{"n_layer": 8, "head_dim": 32, "activation": "gelu", "optimizer": "muon", "lr_mult_o": 4.0, "beta1": 0.93, "seq_len": 768, "steps": 5084}
Each number is 500 + 40 x the weight over its row's rms, rounded and kept within 0 to 999. Layers, rows and columns count from 0. Numbers have three digits each. The size before them is the row's rms in percent of the matrix's.

# layer 5 attention output, 96x192, rms 0.389, rows 17-89, columns 0-191
097:540484551489505528477513470461480580481506487460512530496508452501558530498513524496551490500498552483539439545515524473594512536462478429550521527508513476545571496504508440537505459539567410499489482505524533504496512521417449518510520496465495489465578515499405513492516488499465509501499514526531522483460463435527463466508540441491515455506539491518382405584581573509451585553563481526479531420497502531540534532564474487498551449506520528525428482583414527500494490489468497408522545587512450517466489513520563509505496491498474484513515494506552516478379490466478462573
091:496447524471471526472480511449480488468437496511511498507489605535434536561575496428483483474451550530501484469468516502498540535508446477499556519450456463490481462440471525477495555455527492466432531536502520524496506483535526481486485486492572420488528481465533498469454507488485565544489515465446497515477488637503472484492482566468542487525553479462527471523453535520447505482446510557506544562503525516449560499491612474378511494517526496492547624531569465569489462549466514495459460470476503535462439448413488554491476432550458591542489550522463494495547523506525473492
089:471466586441594507514432471444507515532453444520454467541511466493471519537467430594428454431466528465465456522487523542488462516451509536547565488523467521504543504471501483547455498440528555404478519441418577526464458502449416540466504463485437485508578522514468481483479517487521537461499543480561422564476515455514504533571508474485447507558505491568579446546507508540555564514495552568538480518493526516568488526466501499390483553500516521491477494556478508514519471475479492455508463488510497490536544465427499511521521543490495457509494562475525460461529508452484563561
100:483552499505470466455462533549490518473431481510504461502511519502519433513513507526464395449498500484548458482455512423536562527540493557473478491510491532518555489506500459484481471483490467521543538449563462538465503498458521431413498495469544526455466503499510456532531464448480533473480555555524455523462544598518547540579464468466474544487471544575532471519458459521528494526510560428549516523521552488519472506447477527517510538480586522509511527487515506528508524477491550564463316538561562437543470471502465426488515507559495462463431479496487410480532478433565524514
101:562445504472500543514510502508463585501468546464410534406519546503485446505482513434429545487495476533463510462524490505482472499532473531511482526462526589464524597532532569481516508494454506527471426486473501518527460475505477569460537497517516467463561488393512559527451424518488520519451485461492473463485497631503479477448521482504508480594452465457500492489494479548517508427494459534575533521486526468511500466499483489471535537529427525466460440541491451573485487526492495450467515537539493495591524469512544550525478432519486525489586464534466525463409512486488454394
086:539548434514505499506493478501432557493512462490502519474549524544393524537557470457551535557450470493497550564550496501476571436580553449475481495494519461504536541474526432568407503511456470488467439477478462498510466419562554527515451494471457452523430438490473554460498501495480492471534496536484466530512512497516474519422507492508508524486460457468483539468533464425414533439538576483492487504469532480508472472446455480521458537494517477529542474455531497480570506447492517585450526481399496520500511531538421525497536529504544493536498537417586512457436539533432555549
092:429491399491517526545478524494496433454523476546468521466486490479558440472531538538547483485487545460523532493452485523488497502519533561588489512514468543450493529475473444457451511478425500481519576513428542481523501466481509437402523473512466490458572512480509570456501478528487570549452500485495523539442549462540446572439507507507487534509417481491564483481542618515512544499544540487496493514449466506525469542456533474433549443477444527529512443558525544483461441506498444459520546437451481460409540519513485574478464525515468486569558493531448521502460538510479433436
109:482499535572486501529442459512488474524493575459533529509467466561529499559447524419520433497532559503512507534499541506473509437469480460488472523492494509523457449503485484489509499556550537466552503496461481510464581485494556447535525526472466465453456463414573429502516464457533432527451521458562489480519553504452491518478598440495556472436501467480557472518457462478486538475473560429466422522472575528488533551431512490441505482522563524528584509491531500567522466494495512547467515476521495443424402487479531493403452478559472545582478507481491557449519518557521467458
106:461521427559497430527489466574516518412463476512509524532534530578474485472491481439470454458516485451553450491566507525582527504497457491430510466525455432558514489483493480488559495462578429490481514503492511443519479501430486501509507530481529518505474518402503478561532488523527521438549493507471477470561492455553556476469532450509553437442546392475509522411485494483479561460440497525504466481483551485511454463533478526605568526476482555554476561535511451487564469490497500495537485497535501544544525493521560474458531536474512454477528620510490553536475474496536438567
096:404447528502484488448507440524495472488642556532512503468516538583512551530493536614488529495409515461560531518549551460515552497566533502510480478446443477608513494494499530532495503518447517527492485502491570556501467511478432459447487534516400548442556498493516456516535514498508540509473511480515476512543543517466503531500434531557454539488482395464541553476501578493526488470519519490461511443506564524512487539476539473491504483448402518446481401502499462521455519496474439498475518442504514440459529504518543468556495491504484515473507577513493438454455496487515503554
100:469514377507569544486500525480439614518501558514434546539474474598439569427515478551455484465560484505465522441469488509491501417500460476511455495487560505475417505497486473534529495486536558494508504460537528553517482529523468534519504517541490515537555584508455427488434473558509530554478491527502422509506532499508451495499524462483526454545509486451537480532545511503524518470482512506429492457481500453517536582503507496551566530572452447446449432477472498482487480526498425509486590463539458541528480523537464601507461546542509443566501548491550520447515526509516515450
090:509463468464536497526509489549478513474508473518551511546477570473457471500493493499523450511532485569502515487532504494543514540536539466498485625462519478521505492434594476506417510527462482585550461502482543489508463468549478510566530559517467409468526516501460475520442579420512395564470556570490459533470463517533468513487528493560462418403494557478572557502540569452421564518525537470540481552447448469516491503514490461520496457457584484499544456512482541478477484522485551466447479549436467521473517539456530422460506471485526458497537506486523518449499526506443546482
100:525545484437511499458534488483572489488438513540556500452415524456614509535470478476589482518523507528484462486424527443510556477558491516444513507463513590471497497499521523470580484431525561552503554479475487503589580395530520452517545452517507512455479498470460508422519580490551527516517542471547497522459522538490511518478481483416509545474551463474482508520505481536507511538445458505486543522575498514427494505441555554516437457493466512560533564520467569532477482492487481493458484511514514492589398500475502502465469472517512470497521394560525513521509445462500474545
109:513501464574458532472532507577570502570521415498500540497545466498527466560501488514530491471465490466514514522458538490477531461472530484492507460555452402474515538435510515482487554501542486568465481417555487496488471446548470502488555508467479522540512540493499514462498519540581459474499496504423481496481490512480515497483543513559532471467481510575542527464537504480497485422491462555559510481555368455526510423562445513537488541500531520544431531542455540501449450490601441455543508563533552496507524491530559493468490481584494493487490531442506583524505476392487566567
112:514512461492472456515499475473556524524529445595535484467499491395418521544515520552449468437490532573462465491501508484478510440439521515512450476556517428541455516518517502455489532462532559502475519440548419539466588514464497476541522475509487475527419515522482555514496541502604504564516473493545462477498492545513531465494560509483539509465470425510536500521518508438435539571461418546452517540503530557475520513535559492430502457483478511472550582579509450515474518490475470471455480485426544463465470523490540538472462537446469523590550451507525590523532515517466509562
101:445508605492431475512531483539541579621495487441507446438519577496465451556461462528458579527502544533514544485510469592549519572510537469459519476537484475453507475531490482480531515478479535520548520402488483510511494511577498491534475472565525487426510521502545545494486525413535532539490502427504549478486507567525434510473537508442460468527493421498541532405492520533457515513498521472510526543470468429446490463484453500590524530510524517536469533421480507498436519516485496482449517477529536421537540422547523468473485493482532542463493525481466496448450517553450533458
105:498562564507492401477437517491471588430518535477516488499410482473484533535582505580400478453516514519462523491612471523503543480505519425467493415554531541550497532505475504491482568483545488478487536461482471489365482544525474551489452520526505501484484536558502475453570512491430470463486558548486447555543487445545491524431459512509495505569510437495487530454518479541523531526477451441486548511529503530524498548422523562573519488502492516549483470467564521542399520513495525531542506492520473481496495459513468543494511457482487489461449466505539476486523472479462551578
084:502524514471506463483563508478541582507498463489488491463472512433527470438497447433487495510456527482412537454490433478474433492441448466568483483511487497474468519557527447513425543428532521478422513500499422499408477524483499502528495539483482510509514599581441518510459528533487497471435437555475485489531480514515493529530515539495484464457525528499504453462547518497481500482498462467542506597522511523459508550475471519437479495533553487493492452511488552451495513488472497511561530644417482590530460537461439453492510554438561520451497396506574483506484533474515538566
106:532526470423525524584560520455537494514481458550463536503488486514550425513471427456469487586543496477431472481492486480461512482467571544539541528541546503515462472439529515460460524496437475473500582564522502512503552509529515485484525429518519488576570515543508409531505527480429583513530500479537458482500461477436480543490518534478444519482526549524538504497447578493521503464533441545555497515504438494500540478610492485454509481490538491434418477540503509453464555523452409573542477433468581438479525479488496518464550486538483532490442510466426520504520516524496550563
103:535465524443422494487486506448493502506507490545476617528580522496542486523524491453498529492539554495549526530497516468529566456490537522549552481471502532522548536453505508501578491502457533450500505527533561537497442542517447493500537554408512550510509483521463429463526568526468460464530495540487511516525599471459495452436484465506419506535462478461487503487550527527568491536503568517503526376461473485510446498476460540488479597489425515500469480507486517525451430484532477459600478545531535490466529515533504464500460471483442503500493554459502459597488368464484490454
086:516448500532459520539476460513526534513506533487439583514512411456460428572506524471503506440417541508514531533511471502530504404553475514506493490496525468605492491514412490499509446514502510493565523465475443504499450472570430518531485429552497461583509542533529488501555524469496447493497506446503451493465496557540489565458490567516497560502508478529441452578507449496530439511405499455466526570477469458484468504523534495531512505526531504547541543494542440500554571482524597550492446561526557502497524462507448554470521484483526598466429518457510476461515440494466510546
102:433465553487561578439456512429455500559521453493467506518483555528526502460525413470445478514484515488507496526491523493520508513488526436525504488502493451534511441412495475601461517433536459438501477517502461468455484522486502442511427524506507546513405486466522429455482552582509491524582491528436523436471529425498536518447555505538526467498485495500510471493531529484469446535466544496477581472517492508550467463639463469506486535495495531522529532492518478440510463568511503430609433548464482532532478449478487479470532572435477516502500500530561510490494451453431499536
111:454457502548454463477434489481507428509486411473517558456532536523519468484510435581514433537590534482518492428504517531461491512500543518535550438518550556462434512539525404538498512511450511463437542508479518510516463496529497526497497426491437491464572502534476467445535505528484463483512509478457536487479464516487467459489453524496481492567497368493432502395465422520528585433499452521450514532489532485490495513535525540490545509496485508560519508563560540437508451486526480540566531493501535515532542429535468474487519513522543538482465503453504460593566477470509598499
094:555520539503560525522508540529427461475427504477520448464505536454459460442503520569485455422580439545519547478566488538583487517482510499460460471537503521482487563524447452514495495501531469488466465447556503508530469497449534471454511547523438557569522457499495488531507515452523470499489536461500538454431495481514523524493536460502512552526415458490499476474496547536501604533449488427512503479503524501463490519421460493584481467442501487562478448436496561458459523446525511579555536453511538519505592491468469526531534460457531462405540543565433511515506448534472445573
090:440451545545475559502481528515423404434524540398438573490513509453579526500433570448541547527506479505553525505493463470494524586540465495439517552476528467460521470466486523541422463492459489406515450469471399456483510477506538470510538476495567471542543536501468520462483491439545470479445453496461533506529568504538457519518489501502538497447543502401435527475528492507526565495525517478478489457511528480478465523496517476482554488468541513496490440525497487482552460556506480566465564574460505487517483492555512444442541467462504496419481527507575514450499560529423486517
116:480500505466496563477493482490588486440483507474478485507483521455499534562446533525546514503570549532548535490515490551504567486571553487458501516512452539459475542473495533493546456504460500479538526533488446486503461561508490470500482528480534523527518548521561521535488495487511454507476476560481525510444527548490483537484448461501453467560500590550507532463533468507478428476485525476482535520502387463520473467568469523580518584520559485468461467355501489489507624531521479542494377463546521520553524458520496447463493536524524415474490448458491465439511436507528586441
098:488476469448516491524495523486604483482543482530485468540489626523500561491504541486509469467462485472494568493439486539490471500483540504534455496433468454429562355495577487514503501518592487470479540448540546528445550563492490510507447500491480523511524542527505508505551493507573485508448525509431450528517456465482482421540500451519537476567549522479480516490528459482499407516469498470445564467497481501510533502514521518517478495526513437449540565462442446455483561565485553445534462484470508514484448450450542466493506623495482488509542409561476516519501557457462514529
098:542514500512525438456440545520495529486493524503545414551453479484479482400455475520436537503565539410524433519519481421548561487494489473445530532532491486527528443503585502497465404512538477525466481562517518476481614503435463474432521427489491518461556556587486504530570529568506530477525480535455437468482504524497481501489474391466530491454454538551447468490456448396532566462460489468492502453511529507482510520489485531555561510510468530489486542517477502509547520445436512464496452500554470456547456535567523533541521514432470473507471516529491487491531507489512522560
096:468542492514457500465501534523409481449455552496414510480533476539460514516452592498548580543459472547488491503490480543506533615622471574497476546457449476489504449530483525493464465501516493485476498490513441505502422524510500502463486447500493517549500434431554486491516436442504487525488480547438521534523491545478535528521526516479549507470535489515510491479522509477436427394482573509539478544517478496474488445482461498424521485555582486531527555384479450444571513505524560523404435554482477487501506504472475461503534466501509490493532550530498490464484564543489430447
109:479393525519523491548513575473519537477406457472470502500530471505473472461528460557556523523521473504461459467456443529458504528454567526483569564527445444422456442478528530488473471462423455538469502490507516526593544464456443487443513437496387513489472522486490468587541524512472553566479494503503514581548501487463543456477509491567518489478525529531498530505526499497417478469517472569527488470532452486488495418550520545518443478527518468499482553498463414518512535522565492530466511478496425551500501493494480458607493438498543470525574483559456500537510529548508510446
093:600537464487447485540453491474516464458504531523548460432578410572620515457515468457477490509473467490523464510484488482530507539524512508505449510548556468498561508547499559479511525500510473570519570524437606484561467523458474530572435480457512473436512448515405469516498480494440475464496541470448492468503496482485536487455464472520551466562518475499465519569460448552502516518479485410450560466496547524513474558513518444528532439454457559499482452555507498532549488476513447488522531496543520437450530546531546483567511536476519460455439508558464477501462424491510550472
102:536501489556495503464477457524479441520484551544547499494565492466531488536484488578473397518489418465517506492539512525494514429508555501468533518510421495471528479486561515496507491576560497518539472472538464492430470496519464521522442523528484482519437523436484496534524541506511414438469495629476471506549531531535544454510555477452558440441561544422505552432481516413474414500500491513482502497563485505469532423562456544573503418524538453537518525510493481464479610545472513517524474475537534521544530493543528441429539514471521543460498454513481473511539483513488520574
099:469517480469463441523515465496487528533410503536582504512505496540530563520490586533531461510414491433532472503570561472519465543511485474519432483511550504527545508465496522602496488493469511526482535548481492557481511528394480558482506442428474585591435509466548519423448520552484491493501499502490492519541492464477550498506546561514444545441466398423507492491520542482501521528513542511495481497515581492458485570428498564434516502529457547510559533531525513491486418511476482429525423482480490570522482481406479510465471501491434460482482479541561473544506472465504481515
099:518456509559471514482453523480535441574521435561568474489493484504444456485504493451498572458496492507478458505544526488480525534516531550474523470479516501462489502440483496510485492469496473459469528562483476515512446511487533481504480552436519473570480496540464461480455535485534460531443505565494596485480489535469508536543489467429462475386485589474497544522546537506474478539503520479493503464568451454556570450496431468569484499544635428521475481434476554498482603530498478515499437536540438539518504437456554431514495493586480484484428509468494502499456504433563552545
088:524517496484452435519484507552440450416551523500514466475527468540471556492490506513459374524481516471482547488526482534408534514472571521500496538544469496452505520555576556537524551540516482458528458450497576547503570501464572454463498538460532500562478539483544498477488561498510495540524519499443495542537533545451544381482522546516463526499500660509517518492461493493511486511486469541484509485542425504511492431510484543537544488503523436449447534459475496500496547560428437439521464429537423548513500459500555536528445437498502492553458457494487502528523516479491496475
097:551505489456515577511475563560501403467483502495390499505474502465488522552430463470525481475387538514520474509497526519449459591519502479507464493506503514465493534562508520489574460469450512547511452460505475509552467501528550506551563524489472448533490471446486490547519470412496451480494503510521537485493517540541454520456460474556492498523446545520488512513467501568504463472542489521549497531556470519467491400437507490517468611527495504507511531485483458489558445525566514438440485566457522484482496522461534488542462429590446569454496449517481528553492509430561426419
101:465499580459524434516612483534494484508491539397470524492484533555450567432467444400527527535504488488463522476540458521504522529451461499489512561538537453411473479477551531521498518501499464403488493534504506478506508443608618537562463522587516499505542464524493484544503476426453487526524512546556492561468461491511479442523525460547497554509502519474454489523416555517528504493456545522472497478438529453540485503546573484518487443492499478516559517480557468520519497563513527464488515475505432459439515479456552568433547510508481560487510489524531533510464531546468461454
093:480532463554511478600570478591513415513472562483588491495504437493505530449507418466550531523478454531468519542509528472534425426516483521535465509567537498513454502532428508542500524479439476542431505458482534493584444492549507518563481533553546471514524435450512541521538443476407525448497503540510503484458461471509471426542424461569467527471490541559495475519500504520562462537457481471469512463510527515514435500522510486574449450494453470469543501473483527511463587483510525500574566448558490547462476528519516463540463566423487489541499476491473506461447516542538485482
098:444524493492472487536441535566534593506556474484518457481453501503507485518517566468504484495496568463494472558498535459483511492467511460538546453483466410553544490497533482500415539468507464473435542501517481576500578524469468461460407540449521513526480550508459473460481496566483558473539509438535515511508414529495391506482480569502480545551468479540471567479528488594499493523479507472494482495539475502445446509448484536524462633466484530499476493499489507507512423505457520483487484540460417408436451497458533503528526517501479529455403511447503487508561418452464500495
102:472548488566488463429443428542494429473592521578514426416467439545487503536545508627506570492494506530454453506515465419498480554463511532501531492511499474538528553480520512483425469455519479473491498524438466544493484503561483491545555488465564562482529457447566503532462479496501570579489468515556428566520501542444491527445505487443459504527511381473462490466473532458590525471481478534549475578470520509506530500546494509481500488554534535551495545560512489536545476460489516524476450478527546506478562526498469501456504468533441505534496513516469447509482514534559449515
101:494555523531550539538520470537496480530440512498506568520419513511469537517579496537516568527522503455609547548513558477475540516460492477499481549506435534508489515466515492517471405503440552525496460515506565483486506498504488510510471502487497540485504460455439533526585445555533603475523534491545527443515464472457489518516435647505492509491505466514410553503538479466454499480513528472467422426509504529501483505497507487493500487490465492477566560507486489438508475511452485471471429478498526406457476505542547551517435554454498501522490547552439472483493495566621449428
086:518534536409473470453546436495502523503508454469417496533546564464476476473523426511514533503463448481467524567536459517541549533458478499482487518555493542621594579533540482523491523491507516565512414488436465466532590544473522559465492507520454532487424436456499501550418495572440438487507482479552578501435534493494435490568486502437529492450501518535494541504513541526411492567543444453509545543516557463523466512481449496530520555489468478471499500460499487518509520524470537528498502554515465448575496553533558452511526519445495469493516536505519436508504474458515547465
093:559486545482517502512486465459455545538568542439450554467518445501542626495431598554489488479524545413516453535468479519539491516486459500499521461539577470447514502481508535444558542507543475500509540543522487379538558457523454510458478488551508442521473416470517461466496477513380454524457566497503575466477573482538486552526554460496519474555530542508447476581507513474521536469490442551471556518509472479517514479533583530517448497570503524547497542549498466489480511519580493416525525522488467467522460451510523481509532493536512464491531444500537495515538477496509527537
107:452463573529515475413557476452535496545461495472520473436521466495480515483481452448504485489550486488590580482446480518550550447473469511467511497511488454512467474552513512466608508524458482541486558467465567481533432501580489492548487506555513498539538522554532529506546494462495517459485525529470572440532431532496510537527461424518503533558470502493528504540491497478489452484575577423421505414535485470550465534487473497605543520485460478470550462399464495466511595524520474493546499459534459499541538474512470470533484478426488523516426482524468493465425460460526542465
110:465427476530550441496471533455518535515477522467551488508633467477446445445477511468550487518486518513499544421485458460493527563485531533489540589526534484522529505446431518535509463417505474539580514586502473538499512475493540545503503484470530548491467563513538491509446536559514449531464499563482458503497478532480436523470460498480496486429491545518549564540609507545502505503560452482494523498467468462488491456590454520523502446486440512551436535491530467509382485524542476550464484516479515577532496506511494484408582542500531495436496471562528509457472465435494481531
090:546500538555519540545566442456480581581518598482456452509544521470517500533484533466514509532493553504530542537552492567498446417529430460461488453525540527513525540561451552510549485526449548505453568517499481535522448481484494509511564482520563531492443437424495563461557453499434567469485443518523448497471519521536501546494548532496535493522469449493434409461458459515508498465437492516467528555448533523484485528482492494468484523513485528529502549494539448482539492481484497468532405396494466544495550515503454511543444551489431504573489522526455433506467521512521410450
082:472515536534568565548537505500478500499494505535612393535517500541603465495455430488555467583462614466458489545513522431503487529382457486520525489478545494535576477503565513523537446510577562442499524459529483513527574470493530533469520505522491521454466444496472420540466491474497428436505514512519461434524579442530464554499491471452483445542477488460476449492478472515527482520495563470527488475523448535495477545495503470468482475542487515491476556501515550498535460516458494463448547579458536524566497566512513515535531534531496481519445457500467444446550467505495516474
121:444445507469467514439476496528397546429562505408545490518509460456487504528579482479504515560460513559485501529536417519460496517561543517534506509454431494515518583536457536534392501506411524523493476464444464505470470555474489453450471478534484504453504477500479571540471467511431512439537456535524482507487417570490472453516437524509488520516463569519487448438522506485514482547509471531504508527478455484532524473585453438494573515501506501480496359503501478470482479483492510583485545519471455518454562528543525554489501564502520513473505477425495520457456540490522516426
096:557556527595459490513514500473521514508543569552414503623494565439489476490463496473457523426561456567524484480513509537453478514495537531474438501472469597534437425505457554515537536532385535515540509496457450425485499518496472554621492516497432438482528493568534526528517500545512592508511477453508562468483471484490500438514491528490505499552478539574509544497511475503497499483559485489478475517522478465502520476551459434446484458484476474417486535432539480472484438510509459564497463495448518528499481505483500463441440544522567528491463511476520478493550491484554487455
102:464443531447440532515566513456465510516516496491461450553502501500464509549533491512515568485553525568445468592484503465519541428460479490516556480485478468503456496479460575428568514566492480457512478517492513523452494492548484444504519506513529482439561495518533465518506547495543441578518447501539451522548457522546537523541578510494566505478473508526464472494431417461541441478476502490550463506499552512439473529404556503490460579501550518529525479467521524570425491511471514527435501466474418476511469534481432494523428433462505509551530515449474572514549491488447621463
088:480501583521470432452515446483432535486565423535485519444496467489448483468481496485535424418479546494506506468484495564537509557478540526462493402490462550435502494513460497500558550549460550485554507521473504415488477475447505487464474475450440473529518495545511459474525513494477595514451546515553536474547516500549518531479463486542542492547507525580477452521507480511492438512539536549538528418502427541548511506431514525433439537543489460423458578454450471518522520544567455510445447521527564498542429441459487499523492470473567499487513426474517519584526515484503542493
098:561542477517503617539534502466514518460472468475542551481535491547455478515413506514600461509537478513527453543508523514478445486536487504469551508523495521526508591534456451477567441467495500509499482507569542408498411520466439480492543532509492502547437417464500511484567480463472519433461537519458455463505475452496560492563521493450472517512563395483532512492482486515586526498466515566562526477499486530501445482487496536524459433488502473582513479477482527502530500502551480488563487480481535518485551516539482513555538381529513527521526560456494472567500458506457471616
091:569595453592503514492489478539534525537535443491522453492451537502443450481476485498477523581481477495429495462470493510489477528516455525508559436480544547502527486548489512463474504492484489502545535452508483525518530453452537536479581419457544513486447506551507531474418487499501479553521483481554522492457562442502478499567536539492537516424514597500568529518481478405465479468550505487555464575503510427494497536392497508448498536530555510504442446558451530524495533456492521561487536526485490454506515579475471468515458487491506455445519493433460453480547639471501506458
096:542482539493579454482532508532456438534439422489445500511417572466545452510455529494467511530545504496530539486500511493532486495479524501494505460476525621432474490490508504497529579519437491426494498531539488467484510545434577502534493549470546513532567498500586498559492479469523572502451477460514493457446502474510534575499499530541495511491467518512528497505536456503460436470529546502560492476524450492494486455450487489530456545495535472491460505483477497484502465511548473534590488574502509409538568442556493446450449542502462522438487534504465368519526538553549466380
103:492564527433497518478509483459508538476471579556471538532517524509539481403504486540490468513431505480454444515438530431505447488535431497479545546491495370529502448567535561463425501504540485536456495538449517509563514539465459501521540511412424480535533589549454551427552537500495495454523488490485511514533425486451482487507484506509423482480552479480513475494537455526541546450547475564484415520493490534485571545500517486425445510494529486462431535567479485511546451465481534450450515538495496520472455543483492504548476428532531463500453553486435546543469489505499550556
103:540473491462540510531515530499491549481524450493425529569434478430552482552506577497487587586522435554519507516525552498524453416471525495494473487426523466482494456556350529453495564591491534463472458482537546495466532530539438502553537523532532456558470604540515545497490546520496491529519505473449505533533580461492481434493559497538538532475529411511494498517475483515533542453563515494518519464495557528455444553509462489534491446456460554479468459528510506482473441462528448493490539460496470519452493477542484528451426454456453517498556520539488488477523470535499486444
112:458435494517555497537549569596560517563525439558515426511527446389502601505428527466451504553500515484593514480526549519500459496464496480566455452475495513525522496477499526561521554482468535496541512508570451554474531531469488493537493486554533509535504513472519541517482494534553476423489506482507502541444542422542505530529506506472504547519416489458545527507520471496506509552541500470470510535459555419463471482448498460482497510462433499508523521521455508435497400449478475494478442501466542505522473372547474453487437536509492469502466564514518427445523460476530452451
088:530490545465444501447378532368516505529475480502455580467465501521491504531502500493507470454510491524528510523515560466542508455489544477490489438464478459497520533520512468528490538552559554561552459500507499434448497606486483476463461482520466488502527509459478394478555485528533463498484470493484534577475460563442584522436564463548493475492510531492518450479421460484408418509516546532480541485514475559491516484567465448467537535511553529508502484471548549529520561514508504542417461499527499536541501524480410478547439459522501517536444431516514501512502479455514551579
102:563562577594510521449467521511509464571469496450508525529481418529507479516500487488508587536510524522507471471502460425516562553527575521482518483449450532492519443477506488537446517526464445473479515488552522499483526436531507486467508541461469540509512452529534508494501462529496441471483510547432502461539504513532499547497516550512456477482526594530494536441459464528457480507499501506531451484520441428503472354560415504516492581508509484592526516512513548470504422533551524512448440573505533515460512477540489512457572508546524483428440543502486506587572431458483459483
097:444391472450469463472478445509525465408520544519477377540481484484564502575391532477602529533452521564447497507496537467485450505518476454510497447544524532476541524498424484531531461472554532494535485472461492499565509452481476524467486588469517548450458483443499572463491457496453477480474533454494542516450517499529466471539478512517538535488491561500472527489518494567516505516538519507539460533499545555455485488542486571499451495488456603527464505503506552486559467431497498469504540552492518510505504546511504489524460429500458532463518559504541501612528480511563403492
111:475522501550475504447530414525484548517561563528555505481471470507501412445495501472492499485547492495483507548447533509482409479484445504542487507487492532537450538509539519518545520491504560542505446527530472387485473440431546517464506450497505471597541510544418526468532529495483523494506529506491568432500475490514560568509450508481512518472498489553441492558543497545579535511548453526516490510525416594530518524499546489469449523521516513439442439506431545485520594465488460459529552508453522416486563501516487520562491536461531465531554436478539529410463536548480554536
104:479556538482512506577539417496520560529562514506485519495527463501546481524567567445547496473555477502557515565458491507482573502505467538455438512462433584566518550510470484441558495497414551523490488484556523487508494490476483486481503481472527505565458469483490489572494476570489575524532440532516502526516442531493591511519436491449503509515453469563462493522496488511566501420489474435425509513507473451515459491451508454488543534519546562508539577486493532459529459504532511551483383469518531510583467454501523503457492486488528509431533488462395431508558504452496580506
105:561502486565449501500430564500483453415523434522522437551535480486511513531631493469440521546440421509480500497497452462501504472490523509570531500436585419469472538514429474447499443534531458485513550514444526566607491536592501491501500520528501446516498432491520527524471451484471489444469468448514471521449484435467519494540517436554528529474521509513519510530461535476508467510443465504523451564490573486527529522525532479468490450470496488532519400502541454578539552501506532536516553513498512507450542546490476519532572439479518523491521503558466541513507597558512485497
098:359420518496530477563422463477544494421496529466547520472521428536523480456523443495435399496499481574415454430486500447516469445497469505534574476533501508473443529540484526449540505498517506523508516464470512484514509513507480452467437520515506466480464510541462513496427444473505521534460535479571492517508469503511551489528473526493552514470519565480470492531444506517550530518472438474550490541489498529499576544430546522455483482518517496447477447484534507641469537481484468513529511437614514531507456527492509515559487409460535496568513480522425551472497527526495519517
097:554522555453500482540465486447460488517493458589467548479499464418525462534577499546425568488494462496568555467536507525518567535526482427476479492516494458468461451447535534478487580539530439527545463555489523410496437515516532523522497458593535475466519440572547481450496519467478528456471457590467493490498492486553503495545517515466505531461532479476496496446483500505482449513480534498440490468494452554541499485473461449546504457498561468512548555442500535378553602495490536459515461504524469494474568486509495467505523533482423499573492560500560572461517542439495498498
098:461493523523481458440537531523454459510513505458459417546486591488462451558469526486518495473585486504597471535532530558453464583517464434581423470517525578532498516545436505583566482499392574461485554511468440446575476481502524472484499550491553501467467480524491473497485424530455491469545464420499518489453537418506437471519490487469467494550500525581498515526513474551488506633482502534488508533480479483529456504545444494549539542506478535492473494527517520520497496494529465474524446458520491449480517467467547519547506554541468441488502473521499511523440442497517480432
108:502477480584465471540498473531527514450483489558514497555485471540515476492489416521396472478491439539445455488561509496465543505515589510451460484447519546527454527482495501561535541484474532508469487497426463573495527499624451506503477529483488516510515523464506532474518556561491472509506538489499473521516464563458495495454517479484455486501483394441495503500429467531585534444460502479531507481491523496472475454452481495470485587519492542502518473498546533586452454568544469527476521499567468582590446471438483453499494580517547434434529480522574476552527451418499545522
103:547499490450562573493492544489472425519484510532490459498577465442414536524556468537529540530491515439430498469439429543499455535592528512462528522482497566483511550488530477506491492413470529595498462468464474500488496542499529522517497492434579487400483535456488563512492496531491439449470541482510519449539520470575450477517478471439476485548415523504537498471515501514490510501539514516572499507474496469453493547454441504510496581474481514473453404478432530555542399516520484495442582518481532510541503512476487547617548497520520456479563483479542500510450476488493461475
098:462427450508459443520454583488519511463503529503526588433579478518515485480488579467498631496497494428501512447455460491469481524497411553540525460471486497516479474484548538432550492491547499488461524564500496505547528449534472494503547524500476491484557448503532457491488527468475520594470480390548541540470574511492448588574441464474470525538451455548509475509496553506581503505451495564516453503518551503516545516497533507451470563535440471454484493508528486500563496506512506489532585558528469491545534485528454533531521473459482579490548506489461488545474525504479399515
093:477465449451484531413620505492485491489505447520523524518488510588493473532529496439477454495519514512463468574512552460457443465535506436494542465483504458542535504484443474494467495563521562488516433472501525438465526506525536510461464450448490482570491484550501526501538487430495480387474472494553453441514492564527494469510516507520564504511484479442522547453489504520418501523511485528530484514519530523481501567450500554526472495486511485460533439559557499514459574449524525591514600443568424526513510515451431553512530512544568536537523463459525577476504525505477441598
101:526543497492527485563525504414529578439440444437483484470418531492488606500503521540567534479587540522450471545522514492502430466472485491510523495570522574483482474570538438451536583520562455495418461484518473518464449567439445504517574499492507460500469512496548477475514517482492538489511482484507455504565445436419515508580497476504493471531500589490500510481585547534443481562458484514544503490520525480504506496523471531471480450517509477517455493475468546493478501463453470427610516487433525557483504478479477528559431448456457491558509450448474482489525472464526509551
091:498578556392496560440543493516474509463536578447598471567494552463540524568480517494592523516559473542492544459517493452512482501531524486505446492520490551514463515531478499551486531470509485511533546510456499537458490548525509463539461504454506545426522517537412512535525425472520449515574527487472568445500517490513457453490432459461494468548471509558458496537554464585482571540466455468448549495552491556523530484479523475519460481529537503453533488504507490520524510473503528527486466439512462499542538453509505544486554587506479444482543403568573469480523420500504550576
100:532459490432501477464584482509508462468539517556504514486523526529527530477571530552576474530467490461537529492514436490484462524492530598459451548481485489456498485462490475527481492505534490524585469528552521534563542552425487436519516504479538491503489475495513444550478511552480529508424538494487502542481486535506560544565514514461521440480526532491525610518550547505533421397445483498523462508464533490526478429557472507510520426520535494576555540471515502433533469532535561546421500540515523574457488527562451445489467446551477539490482501519415384522467484466555500459